Each number is 500 + 25 x the weight over its row's rms, rounded and kept within 0 to 999. Layers, rows and columns count from 0. Numbers have three digits each. The size before them is the row's rms in percent of the matrix's.

# layer 6 MLP up, 1536x384, rms 0.0331, rows 1481-1531, columns 256-383
097:514473518511461539530524504493506431485476486454477514504517481483482489467499497519465469494552494454492487494501507538488533537485504485519488533486519465488473520492487495475477444506544490500509521480466493490486508460511501490504475471507466508495508483528545531523470483529503517513508535483480509501485495450546536496533487525470559502505493525463511539492469498537458494508539
042:473439507482456493483499480425527486509496545497497468493508487550479541524473525491455508520504454513475533509487439490524509503460475513520488494504504475500474491486505520500446540478505491516472476521519513499536517491490511484463488485531496521495498495515492509560511543518483472422528566503496509495527499518494494503522462523488487507503419510522472522494527497504487483503488
056:497493518504519496516501468520470504524521509517482543502542508430501501508507514500492497477499477512477478478514510538466480500473490473545511481440529478506515502509474497530480498477520504505483510532544463470482497484477529481458537491516490535506489489485476486500504490531491447481469540487484502499496476522527489509531457493449510506502530568506498528494510470481501491497497
137:499487506458490500467510550528506491489512504504513530478515512466508500483501486521486486490500534480489450495516514482499512481481476465480561552534531490470493503503450488514506490502523533545499526463444482516497487456534482498523513508486483543496431482476510482512495549536511474494544532501516488481463428530483507495453508516431512486482487496469511515505487495538461463524494
146:492488522535504499509522530535462479499479480501482470473518500459507459507460517554477461525508468492498511513513484465545498545539506458505516528519519526570507440523509455538524488474494508568474484468474500483530541491500505468494513484531480543461482490526501502468492553469494534539487512491479552488573521490437511473461481538486502505557515534499481502512477493513502495505523
124:498508456560441486525535501559513458484505522480510479541480479446491462505503505461469499485503492447508523468498493445460547520495506493467511519499479494539518502497493486485535442505522532489475458538452517481531523457515524497483488457508493498480459511520490522485494510499467524474499519496499514545469520498553519488533493544505520503520516513511486492494497527502527501490489
050:501480504512490540502499494479501523487528505461504464475493520520499540483496527527472505478502464524481495482505539511494511504479535483527495500512498497492473492516540502568478502510533503454488493511469491466544522459519480455507527457528488557452460495499508486523518476495458500498498504522478513495499501461465490503500474526426521507467505507481527497515527539495537469469507
050:506507487509502485497504499491518508508472505471520472494412497523504546508548518502476494534501494505489522493514504450510532538504523513512515491515460513517457535479502471499518508508482527537507486481459506493535480502461471505511534496547458496493483507515523542505498482513506504500469475489474547487500503489466505464505497474503496522467457509489504466486534480461530518482517
039:498492484459455508513492490466491538507520494467497486491505510502482490528468500497509510479512505496538543523523503492507520472546498516471449471505501518503532478473507472508511489504508491494498476497486499526448482488509514470493514546506474551554455494530510489529496509527477520546546506505536450499502499455499491516512487502471481493512470467500463490519551489495494509459480
113:505420506522504490504518511487493497509445470494497477542469513459484492487508483529550497484503500525505493502490547496541481531500511507506544520487536484462525465523494502439499498514524462502495501445502516417503510504501532490496507471523479515496523506467546495549515496519498524529511535505495498521547498479486510544462498467503514507483483515487483519521488477522513508504496
050:511485526501586505490498524475494482494570462495509510482481522465514504528547468559517565481502487428506495512496511524518545500536524494472568527544491504521494523506514544564507527513491507494488492531458507517476493483520507455505530488538525488497516476517501457464486493507489501548512494497514518497508516455539517465500496470448476493493534507519504505495533472497513502502524
056:486537452483459459483494505506459506516467455487483511496511478498509514502510498467527529513501509511522499494477530521516492509492508517456487570485501472519453503506487510470515503509535522509577498508484488434481510473487461505521486519476496508475507529453507497553492526519491494461491492483481502506486509529514518510482585521476525544462523531492464474474500500521500501490497
148:510536492463483498517500495458498491491498506498484471509508484496500529484475547485513512454519480522489518511516508513520484494499486485497498483539519509494529554486490542551479501517539424501517505450498495481433520498499484461427459494555475539510530522486488508558486483494472541558554495498518526506527508455472499539468486458533518532472496488466520476484501488515499495519544
110:547527515508420508521529477493500465458523484480484509464545496490506506507494501480504502448522500512472509480512493485536482520473503498513487497474498537538486516497476501574508474509511474473532481495487528487486501471513482497502483543535507514513469514508510534520487453504521512523481518493497504511483481495503527532472464493509541518509460466453510545472510487476482459506565
160:501522504513507513483580521486453480459477480492489505514511503485501485503522471529538458505549452503482516447490467503516514514481504490490536508462477466551446491492494505532508463510511518523542485493504504517513500471526465473467504496540516545458496519461534512517464519534476475519498514517500469498496489477522562481501520522470537518508426515499476514481456477525495485493511
054:515498476519485512497469474499514522498469486490496491518516511519495485530518512509522457492506508531490458493517466494476447499459483472516545509529506510511509516480467494472513517493506507533539447481516492542546529518511509520499500474512514512504487496480499506560490481486506504455515515524483492535487523492522492496471504509486506419509490497442542499508493502499492497496495
039:487488490551437492478470474473502489490502496497484443481499492524518498507485487509479475507529507516521497513461541512509488516495492499468481507481539517487473502525489469487529495520495481482479504495503493540532501460485486541483475479521484496499446473470501535494479508561450516497523470491557500477456527481494495545486465496465492546478485494500499474482540515494503503506469
052:502521520466559487517516546499506504486572500531509556470512489502476482543466511471497509508494515474530510490520466530524510487535489485479504469485495448524497504520507512501465498506503484467475523549515480498473463479477535469493504580483594501453558497521517469459521461490539481511506504502502489535518479478508488483504520530495490474493543505520509484517471446510468491507504
149:509509484472427502491532481486467502469452466517498447488528493525501538528524469511514479493508475517465487476511483534480497498449496504480472499490552473515446500501494477553472484503512528471552494507505529548474475500586480480472461532497498507463538525486510499503504487535539514506521534513497481533519484519578529506491467504497526505517496552488485518512498453546506477508512
118:556536489480481515508527529505458440413484501496495499496548530512456542491502489497566505463527491495502480458535497411515505561506513463518479560466518532506477523538485496528555476485509480509498519474492482482479530457486480488485497500531495478526490524480519498508476527486503527511502549515457494532487490488505533507500492542514532511481485491510453549481503497504492485515514
045:497523470508489532463502522516509476522480495498489530523547477455484545498439480440469480454534512485536500507464531517531516502513511543517524530525455526463519501520528476460526477545495516469504500489480493479529513461535484497507502544542533467523495534506488485470504463496531499529503461480497479476507498493503468467515525504508492516479595496535487494528481522532498503491492
120:502474484503506526485523525535492486502509474487500516501494527534489491464511543519457497482510501470496512506493552547478501553507520481506553523538539465510458493502502514488540498489496461495497524499455536443515513490507449492491515495508462507497495502539502535508473485495514524555506532509474484509478509509549516520510483454498543533488494540479510494487475521527456506491527
155:501495495501535462459505526474472506502491495526507469469479519473515535488543502528468445541509457497498439488491498565506481515460509518464516536473527493554481491488509467506505495474502519446505506561479484526485477524501504491489492500449457526450456508497510503462499507497494505514527491507498529483509538477509499477500504491437520496557499558499493458519498506496458498501498
136:502488448445508523501481466480520496501508455489492494491493508503495515476483500471490459522501509521460494498518487545518526527479522513495434515511511469484506541522505495516510504500518521516526531496545496494491491508522515462479501485522484491525489464507527506491509469517510470533547507511468481463443479534515500487488489486483513469422494513478518512536495501499509485591520
042:505488490536556515530471509498515516507458491492459442485477514511456520524563504464471514532492487515517534521537475499517493495463515465540517505523514477492474470504458524541462497491527466494515467503501499455497510482526485491509485501505489543507504487509493496488486505502536506497483520483497569518530504493472493486508496465499516527481486542521590505513481489481500493504491
144:524520504498488500479562510493503430454469466481503466531502531541490514495471453519499472514558452485484506478537514533535485534505521483491472520501525472477485498491488477516506455496515482549520504483476491481484507508498482485478446478492508477496479496496521544518467536522479439542502522509478524504506495494509569532533510503464528541484494505460489501494501499506452451544547
094:513535487498475530528484481485525492489545476519485520509550522496504504509495434521478468499505416489472483503521490568553477492530482506500485503491532503486475470525494484490481510507511495517458518522463479471485494480473496500509518507497518503534509489494508546525499491468544471550543516504478553518496443510474507519461468514496473501474490491513482510497471504505484489575475
148:504487502524526497463516517510449487508545483481513438476503501480492536512467492539465428518504454496504485464501505468541532516477461494499520556487544466524514474515499484532480490496500513544484480534489476502496517508524473498497487465463504498520484458509514510456500519478505527532481494496481569529548530547485501488533492499483502503544528495512402483512461501500487504481498
050:530533481507461500465491478480476503531510475505508496483530522509506491530465484485517548519514504481494472508527408493549497500503512494454479551493490540513501500485514512518510500524516482485525503519535467503444489479488541523476502556459546556459469527466476479493477485503506534473523523491538505490516435491535519502500510515446456479509509502497513532501491511511491492500534
075:502462470504483478441492506546498509506467474480513471522474470508528468531523533525511481486504522510475544448517528484534507517493486522486499580492506496554495477538485494510491488491488517515529537491509477495486483517504506493528485503542465473448508500496513492502508544576483523598525500495479463533535497521511506493465529477519503539499526528460485472501497457527535500488498
056:488520477542454504442505483505520487519506512517479506518522495537479500489370470487496499496489520496511498512531503450509493487502493516521458455502521468452548453516510461486478491514506487449471514521507476500508527484473502512450462551500523508467460470447479525539476500487521480478532541484517508480528491506526481537495468500502485464511492518500491544521495509566483485504505
148:550507517544492527501524518468477495484528524473469479468495530530495491500482466549541475509513475491433522446510476476508490538505524532523513511489481545525497522505491494537504460473485500506525518454488506523486521514462504506471494508507520464465502505543494518532493509529509516499473469511487515479544493494508523591519489507529529501487517523490481508481492498555518482534516
111:536508473523474509511532518526502472457473453472490514529545541511494535481441508490474444488537486471489516479499521534498542520493527479505485523527531482535495467501485497543537485485541483501523447505470495493499497478520513486487477478497484516510456500502524553515498485486497462514499508498464500498509502521524543517507477514518522499495472505445499505484493512499455451522558
139:502482502495491539530509522472546494476493511496503484517502463540507476503473529473503470488499483481468495493533481505560517506474497494457441503456460490502464535529503490509524493496501510503490479543455475531481518505517490477518480533554490461491485495520502494516491500461470500505548488494502550520492517511508499486481478482492494570488470508494531512489491546509511482586518
098:493506516513521539515489513523487499523575497502491524522556488535519505513468512504452498510500452513528490514486456499488486525502563521469510484481493509516500456532567472492481494495515495513511454549528505436509504495450542505471520509456508491494515521493493492491513485498506513525509490483481517485531495511470502524495529545481524488504497527517490496477439522500515517509502
136:532508455496500503500502510487496481475499439498487466490489522502490505478495519545499497485537482491458514477522492551517508519502514498511463527500498513487473527486516466500468461501512489516501486469529500471436507503495483485499506479517440508463500522502528529519480508562461505547485552513455522492558515470512520498495469519491501447493532571465506473459492514520493502546514
162:502522508514496511513538522514497447460492452491503517514477523527493511498505495501484492499560454453471481449478471497517506482479470534469483506510527470494508477546497484488470486510509501503496436474486480523480505521528499484495495471475498510474492454463526560568463510508532516454528530497484493513501494458494551499498464510477503493491510494480530503506487499502516467490498
074:506493504509515520516525500473546505506427491485487517473536534533511488498524484530506503499512501469500460556491489451503479514513481427511493525498499495513528489488478502469528499458509518578532494484493508477504514477528533530499455494450500489495451513446491497471489495524479446469528480498509485512495507529474498521479520494459514515479464520458505488491483520511497493512546
059:477477490499529515493485495529483496517495540498522525509546529502516482524518525519484508486488471501479508497495466541469489509497510508531524517486515471529486514504467452503466506503511476484540474530518507482530493517510510463465513504464516558474462490495534502495503475542504482495470517527508515527540494501567486463506502530418499507484512513466483505527506485498489489491529
141:511488501525514462528504515497468484481502487491495461549473505487477540482511516505538495480512498493471503462495527495555497543499485477491489514547533518461549503492503501492533477522494463527515448497482495490466518491457494506488502437513496538501527493484506522472505560476501499543486527510478493542542522500522513531476479499507497490506521483504464512490509465557491493495516
056:513540562529534512551515506493480480492559465508517466503548510432518526529537512533523501509474468450526515493500484506490518491513565510484500511520507458488528534494550482555472519499513491481502489511515527503548496510528476470482512505538501551518515511499515459466492491502541514516495516495501514522498470498540465467523475514482481487474543489498499523529526474535477493503540
052:502510540391515468543503507491490483484493450508484487508489505521490451507471486524540500496492535485504497540508500510508491491487500517491523466466501527505459509480499474492572485509485487514537489521500549503452490478501481492520424484465505478468522503492510518474508513532529484508458494512530503495483482478543493455541520501549488535503527516503507525521518521470504496505512
135:500465467498434506513473503504440500487479475479483552541472500512481498498496533489527504488503534539509521508502565511455481489508466497505501561502528481467496492507473459487504491509474475477464479473500506483468496494508497506522528503533476479491471516483522512495507546489504471528504538510472478500521509515512494484509524529502506545498551434495528512508509480480519504502503
080:495515496532468524470493491483487501503486477497504486500525513517473545502416500524530499506502478478478546524511472499535488507437512494489477492520519493496561477553502474488504509512488494533509497505436454555473458479497467472446468521526545504486509521478527508529515486539503517502518522515523479529497456497522492489481511517507488538510509494492487537473493465517499485496509
139:494501477515511511488503557538453474495543515503489444513453514524498543490490533508483425499507498483521553482504511504564470499487494482499508511526518489466486481514497513494505497496507510510527496498522513508482527505496517477490494441466499495492486502521516491504494520470484487504545502507461510484476509496538512489486470523425481467498518507498521490525487544538501485527496
110:522501482509500521532550539510492463446493474466497499532548518564489520486534519505491500504544452512491487489490485552482493530490500497497480534470502464457459467494477500482498447486517506523490487509485475503511487506512507497500495501514483513483455491467527490567481521499493493495527532518490464502520502512522545466488498508467502504492524492480507494493502489517501471519533
140:515490497470488551505508497466506480480486468492474496519521501537480517493469500493473422513534509494474482451564489512551507487484491504477518514489550502501478503572500471478515491490509504469534479489465539479497521445511502474513487497499479495502526486507512544500480463522553502466499542507471535501543489480508527531496475489474511541492494518495472556519467518478489462571508
149:517532492534480503531538526468492489434492484496486491494492553518490539486507418573485500488523451454494517501488482478510523472471506496490502499491531479528439462520519520555504492488506462536514486503531494558486527502514513511487481513492526512474536504471519496522451492528512477501508502509480494505472478476552522504513440462475495484508457497490470502463475517485485486500521
056:501516494505492465483506451510500479509470484494489502483545554500549501507553524484482461510477507509493504494496492516499522525504553505518494530450471497510495492499524495540496489496461488521510483514506532470569464489552531500477498484483520450521493550500495482473496531580524497489482507516514562459498510517464487462540503509536503474512513502515484502530560479489500501490520
106:533492488419480527495521505487432460458499447504483532535523525515458524493463445541542479479537460467481523500543510483474509502499488454503462532532520514493464533509511516488559482473517503565478492476503521524484520495496476518498471493498490511540475490511508503501479509535558476523513524509483519495495512519520516504528511544487511514523480522508467506479476443514488462519527
312:503515489522506504492527532504505458489529505496500489539500521511491519493500503487469446520542489451483486481474499491537520479485498498454501494539527488494536486514499507492464499501500488544490425495486473505462500504563530480506513434491496516475446452474503573531468479537508512509516517498493493526526479494519545551500469491476496486472505467442482492495473544517500495496493